config = dict(
    d_model=96,
    n_head=3,
    init_std_up=0.0433,
    lr_head=0.00809,
    train_tokens=178100000,
    steps=4604,
)
Each number is 500 + 50 x the weight over its row's rms, rounded and kept within 0 to 999. Layers, rows and columns count from 0. Numbers have three digits each. The size before them is the row's rms in percent of the matrix's.

# layer 2 MLP up, 320x96, rms 0.307, rows 219-314, columns 32-63
099:487514468514497482489533411450463561505475454588535511483545374454469488608488446533575546464521
089:453487442514469444497546407452498575523505562554593387475501504403444604526464460470510443461457
094:478529483457556494493511407412452524479436406470484548540486665501508510543475524534421558544495
085:463500505540500461498611416516553546523524424455543492542481437575523467517470474414400391478466
116:632474473561448541499523498538529491494494469444483554499469511503506493414437416438504444498447
102:474541532553565503487525444410478497502534461493465538496524453583587491497493494357588496538567
096:487547501548518502487419539476561543457535446489528484530481496552553537498484535568513490509446
082:542468500431545433496497463534552468470476417553581535584423560511494502509452508473544413512563
109:414500571528474486547570609493513518570616489467527473492436415548381602534468572447496555484459
083:443591493551479494527350464455553476547520439482550539553468580509474500502520470565434573492399
112:549449490427510443482478521549354516467504477647487508607512459525486466492492555517477481536588
093:506520587436527443604493498507456532481495536547462528507491502534534484563508480478400584536493
066:507418592504518501549446475483485446465462418532581490499443525558527469524432471512428385507578
110:484503483538541456499504467532525450472475479496532553526456443551505504560554460449495549628493
118:480506455545476523529423581483474525515487447506534528430462509478558558544466496503596466406499
118:426541509429537477551483415480520500441462539494489404568520534495553443470594537532441557445476
136:601528611433422538507371428452530529491510457543444431569506488444535482496476552450513524525482
069:524483540347488613480471434554507463446421562505461491562460521383408574468512507484569495418557
093:568465486614486497484515506494581455535592504471533445490417472497550614521480437491506437515378
085:534573498476401447455504509485555436443432498500497594521467505528532577454437576481504471522540
116:505416481575488499472550589553354486447507445563453536596505451511470585536426522472492469497523
109:485497493442385508493458557399445489459428498512479547482423456488531509587553437456523408544504
088:534528484478493424469506422454474434425497462515600518575510601505487586541490521552440522429373
102:538570492521514509521492494608581493536529489527547437573501501502471418387426545379486515510471
146:582443473454487518494436406539597435515505462550499411500411575483541536616606512540488437473538
098:420475473492543513521513492492563423501439422512562518509555490499595601563460505501562512418486
078:561469546485556538437546526406488516492521510420466486454485525505487496493567475521501582416467
094:542513501432550504493544548526563560455512461541596480551392500470475530555539500494448413447496
083:353561509543535553414569564547486536492544496461493438508562495567430600541468501538365477475507
089:489557458445518516501522512545473500508472541449479518482502462517495504597574586531447490565486
082:500550594474424531503403394534541539506563433552575486532439522510546498467470485455427578465483
097:515469541521495523540508416506570573417501479457544604538576556555462519533540605486541485573517
082:497519520487533420484562484470507552451506498589472490484400531549464497424463499530438512553570
127:466590569479459573528472458509563612430459537521449526457538570399469566542520500492467448479527
106:530526464577503432540451506515484524415491382522532619587487550499478546547452367531456607460450
100:549490466522409545468516499447436481608496388514543612543570501563515476506441491456542522433524
107:475481405577511460550506467502393587500549481444497522567488480471505538502456541535475468564453
105:515434557442445548518608530605442473507496482523478542455489540428543485344521535478481565409475
093:477367489484494556450512544661520492589489517593507485526496578476521565571452475494492517473538
102:492556379542492528573456522441362505484480431469532510480587516533566524497543607566530406505499
097:464465414424562534451486519376478521517506465487438528491444461471592541552455516606520521556540
098:453517516429408481493588487510510478518433520468511462555544498488623400515426554536487483500535
085:535486408474477494465473464461501460491499528530467479443494583395431534577572543537498472477460
097:524502536511556537402484442414462545447564492542540512563485445421514472506572428569483533459520
090:514535530448422467401490517437447486478458528459455431581557510541490580499534470439586580466454
090:478612628562509531470579509457541429440414535556405494488484472522496530540454493458473454420515
101:441514364473467527455616533489564482508541452496545532564486522554486470580413576479519555502413
132:476543595523481496458518355537520454496447518462501471434528484473501497565565464476552546460522
083:554568519504498451528517422528540463422577472568490491397476559596522416416503451551425462419472
110:439527446454519477484582500464473491520501577497493481457519378541523489491523493447455514616455
089:465504579492528481444515471370537540561557572464524495408461478562451367397436459496397482480545
105:477577519470573528460542442551476480499518492495484447483461468548482531530407489475427532548450
097:484446484537526596605512594533576496493438515413478488523531491516487450378464501452548446483444
092:504500469545416455544509480489557536528529506441390466456526454480542525540584497529492499515471
123:490463452371606428538539456453481498492514457467522463549599471471501551430471609491437548518596
092:514540573486442526391444529507537520502407425502439548491440510568620490515467498462552450436507
100:576492416470497471464556460477578432453564452493505468577539543492573615587562454516476429462423
112:486448482497526450579466544576440548532455375511550448596513515498487506501514525523510405635413
091:553468493515469610410496446494472517485420539458488530407528478539529428358525479487465483448446
082:480481496496435413411494564418476468518480581502531512549477563442517470393486551519537508481437
066:511487534535506527480517443499530509529425483424573551553451448485508476499518399489543495429553
094:512503366547545486498469503454496511519532558614461522501519438583470514589526556539451556497521
099:504374473554399554413512490421460565457479400478483430467566584529572528435505451403542444514499
118:479502485531394436514549527589345517455555557467554519555521548496464554426498499462435507474604
094:458447497515462450534486480490475541435515487481550535496510398567496587535501572652491467492493
070:466423502508521507567497444477498487459507402519415488523437484494542409519452518452396467551461
086:444492487558577501558458562573497529502467575473438471526464497424414567490531399533612624507455
085:477508520550505518554456516504529461536517480587492486516399513642460422435459612515429474517578
098:536523569530456566511518472560452473512463429533511499489517476475508521515433583422454602456496
099:465536516480525462557573486534559516555512506479511422503525413541516530429476551474520488531557
091:446490490603511427456529445540470539568466498514502520478576495487648616503438525410502459499552
076:490579577505450492436491411480531513581491500508505498519497493531481616481500488449535497501646
118:557519558504488492575437550496511511538455515500420546490547589520413519467422511432432510501495
080:475489439536507472448551472616566514530534491569582491509594507530463417470498492526481457450485
100:519407423570487496461576473486436518542453464503464519463503511438441533568529417495565478490465
102:508553615595483552493456422493483547410465513484507461487502596537476449452573575508433532473508
132:467422479438462534564494428463548496520444509557484615526619540475562365519469527510459592465546
096:498395546544497456553488530511541569547565523488538402509481484511459441523482385457552555514524
113:460397498400590454515463448585534588394518580517569539546500554588542543483502495563449449527519
078:437477475546417558383533537504488491455461560450508607435429433564446473436644543486504491611488
112:485436429483544557459544430474537432444452496478517473522670539538584493549545504493502607513475
129:574467519464586489559512530537437521460504456629463468558551536495464487500426539588463526515590
089:460634541532406465488541513376568458410505473447482472503485400551492469525441522545640502495491
080:457441495448496368520534405497489596492534540494469501535457483610456520570451433454499540460579
143:591420561546500457537504470468596440486549422496483480518423513481530505556468457466501432479513
086:479477452548390568522397439475481493476472510596511446529511561524472586511522498564511445462497
081:508586510551493495516464584458604477398534464497535505517429563514511462458441442507479470416395
086:460465567602471556503527414418513576500533503589402487467511529521446461585490570562497489427549
092:567499473472564487501512590559499481538547517507483424509491443396556539518490482441434508486499
125:553496570528473498525431457527457501493510552526494562555444406427563440477460521538592480463534
094:566511607456558484538453456463510522588447460559549483554513518545516511641518505469571610563439
079:544448498518489442559504432389521491473496457482543465586482357448521509557554468543495391529500
138:583555473489516512475477429547500466479479521582547373486466543476518481574545587509447522446457
093:564539453489443520462444457416431513460474504526540410626492602474533557534507503510531455416517
097:547456503503473427460500519489428418511514465494546559554514502477521555558455624424550486436431
067:466535388549422533442452551457506499491541448436437472557487566514408517437554468469511504462536
# layer 2 MLP down (transposed), 320x96, rms 0.27, rows 219-314, columns 32-63
091:499578485505477563436512488519483526492484558521572590381506395378396548553480512492551570589571
095:475477536498489535444486618580494341482501526494465526511489453576456441451492509469445533597553
105:463560416543484497525471504574492484377499513446479499513578458503580512432499474447506478540486
093:489520460556472514465601468476528494483485451436510522581425455555463461499431490555419511563553
095:575504434591510480526560458474569448545501492499541516562516561560484516449387478471544468464477
104:511568538535510422543464526544606528561495487478543427501516447474428477537504468542589602503388
085:490436551498441495481499546485609515387461491497602556576508488434512372535434490515493482528486
092:467414525545550450589445537536518434448449511598579511448546533547506567462527444440508435483530
112:593487391485453497509579462550536522465509489476505573454494557577518427389521501478567536449484
081:445527479387552488551490509515529465490474514519498430476431504564531466534468537511454540403530
116:455470533588542505552472481507544509425468551480519536437526505455557571458480461526489501513582
110:592535464494499524440526482375471471479537421426532462437436453540567444493462563496505553474455
081:555455546430501535529518460529566502536531513417505561466500464526457480569515492454463466494557
085:498490517485506472568546541579565481513465491468517548574443460557464481566542496486464498620450
117:452521505505460482534493493523450492460490499479484518407409532443593603493398512472607478392489
097:471479500516506586516532502478495551550449526487511463428512548517468462529551501533502536464558
133:549456507354413481463478509517547524532498509594490459552481515427526492423366529386545527539458
079:457559528453443643553497501553527507431406473546538503626486533416470552486482468448509446396495
093:541452496599547500508576492553562407484527458513487474512495507500542578555489435532472406512444
081:452542502509466553516487555530531473410455464525496569639423565480536531571501473544445453509510
131:519550587434515489526409520440498499536570528526552426370564552448478474584443475475515623456550
109:444488580517430513475492473475536536477504550476452558435480587503492593444583522413473428462495
092:567496477514515495535441444518467505371441510496561424496547558541535539550559395582447450414530
096:492537487538504415555543492604572507565500518540480558483407510443439516529532480468493494447473
140:547472479488449508593510518544571455502451469546564390555489550513485487531565547522460480424485
110:526560474527501484442472462499473599494526598467533508572518553496458559524579442515413574568457
091:568504550565497390491537455486455479506463489533506440511492478533432492491483415490570455458524
085:521510516452549496481492548458555508493396511467585557505433536629477500443454483482505613545439
086:432539562458537532489525584476482494503560434440510500484566478537524556571442472540425502524474
075:477521612460566490477505480561504426495535559455529501557559535544599518521496500532396530609485
091:484509540361430569488511444451442503514544483579495582463537492464458491482521462505442472513545
113:435552427476482518511465456498578481515460498487469547508425589490499603442472528477514370486420
088:516491558616519446395474442569458479463557380501542522549444519456450403522593551454498535486492
119:462543459486531513551475444507546565490551545581480583429583525416427542553477547504581460441510
090:439603498558516475489436501507470513431468501402591582567528609503540495518493451498406554527553
139:479465574486535472521477473494596504452546594455479400523415527424468506543482471476568483507431
108:558457564474547529463487424416480481442593637459551557545537534505484467534505464573513468586580
099:487517489531509497442484587469432471545403492591482482496456488491487513508475478535557510454426
097:508435453465554498484544522599566490498588502530485460552519515434498544567481553488468529514474
103:510539376465448520596485664554459481538491469412498463485531572521554543416587500474477420560545
091:475480487563514492473524518479550483490518496469467487506460469402539566555521501515486577484482
098:501454468415410537446457513506594450542468493429480505484499522450601541495458552517580494441582
077:580490438483522550594538464508479476518487522549509555513493506460411469478521542485476423405440
091:451533389519477464544510562495555469576491465493547510528625449485532468503488487488467541460518
092:416545540461523507464454534457427491565496477446462508530516556605484649654555485464495525441401
087:535513520507549568479569541466526502466444565535547507442513541453399353466504462485418402448572
106:572523485453449497596573539436435563577521539561470528604539535508468502532482503478502440522427
107:507536459473524531490483416530539459504524473507444482469564583492389465565478472576547466488464
087:456378558463500533543530528473537566582513431465513564502450535525442410489473502544465517511474
104:535507457516440466575475459525519442510491460482522493602490685477496471493473555471513469378578
095:519550487415470483547510533438556554511506447462519534547485517488472510476526446541537532541458
107:364522523420584451516510487517576484480492548512473506444543381558479541524488505516517525491493
088:534507478487556447485628498482531432556524435432453500488574603524509440441423459602507539511453
101:577464465616552509503525522458493501484420497450447550481484398529560551565498553615490522533443
125:521549415448543544507479489475464567484554467502554471435506490537403540396539500530466521541494
100:387553524430438495485484549515542523450484512543498465506391481470554468512448527357600445526590
085:491537452446493430492484512488538462426478457350558476575538514622562522530575483415440407488471
115:498477541541563463578512571573506464469430511493420460610485576460586455504502429592503457544497
086:534509442504412452433461521541480457420546543555508560546513490515531478523570421419504560449530
087:508559491467539546527586482507524555543492457536504474513491485515534436479461518436439450475466
071:464435551386507543531437527545450549498467558425516540585578435475403476420460454513520458472534
096:491583449580479489544481497489529405558487430494481583510465521496398427436578571489434618526587
111:537396555649536541499502539513574516522488565421522528436474506482553517486528506427491496502498
102:629567433550541612463566484446557418544425470504539478447486542556529513394472468531481507474447
096:496535440428566456505402435462455473529483536514439521460546516506517498550511487537573426491435
068:516553419377514505471542423504514510498459480440513517551414494474579486499544510434550516456401
089:573547494386477468453486471454494486534500506482568476473590516461539453503470565489366433501560
069:475588562587403475498445555550514466478526440598463407440426503593533487436521506511519442490536
108:484555455455505430501525587523554475438537566524459497570389431540402467389572487559562556422499
095:459534596423509518489575611489579442547578493466503447520558446541557590465469461478465512514530
142:475500497520496464507464549493621526520554555412527473533465541464435450541582447548480472512370
067:486536567513488546451492480536412494537477430452429515507511517457504520521591482467566473542589
118:437509528527478469485582462524420500482546472547503425531455431578530494451561462557492511472500
089:479546430528494544494573595552492474396529480465463515410489475456531542539532480502489525508452
091:499462448485474553469380487534521510520532540481572590458512456379498538550607481480457463490558
108:550569505498462512472430464490386476436524534479464522540476522584482598524526503467494478531502
112:493523503492542448493474435482594444502406590504509538478494449433494429525395475550475461475425
092:512470501562502509505600485535527496468519488519458526467511574535515491489563538444571501435462
117:442539543497523443535557424464460376507398538489477475416535496436515447537461480440542440509452
065:541501527508584462460479430485436501502496526462522587548387560515444589546472547465595527492526
104:471541594523569533439455492453460451564440564516462449512484547556573511514449488524474617535523
122:471509526501456462495485532541478491465477458550520483550436543502509550583451445471582570369504
104:405518462464519508483463517419477530498487550531425504547453408487559591502544482537551512499530
085:523515571501521573443384491499533438477459514491593478372438444509481415551571538451460592582461
135:571437535537468498596500514517589447427561398513531442551463501496547455579504469457439399450486
093:408528545495534492458450426523484532455524511550404531521549426514471487464516524506558511538436
082:482518462452513451454572508454495489525603527465516529556492456527464513556564453560579506533523
094:474590541453546345419425455514489495373503478530515456506498443581527540454494563473519532481448
099:502561425466442480472522496480540453549504505631396455454521517442501572447574455526486455514474
125:496542617549593530562450484539445527462434525509455447511439470439565498552460533599587524516522
114:444493540480489539459471415387428500520492457581529544579477486569379457516423509407525490560464
075:418484520533465485520470465487454520515493439444492481577519471478580572488501490525615603515406
128:595579482436478527543509481555510482484554456483576391544484505518469427526546559491444503444444
096:544500501489447533582437542529521630498519551504518527549511570475508475509648534578545460400518
117:503443474515384497445468475541450558477524445521441523547552470436416468515503442484501464514485
081:523498533504580383432545462456475462547473508549554494436514462466409471591530474442544559585481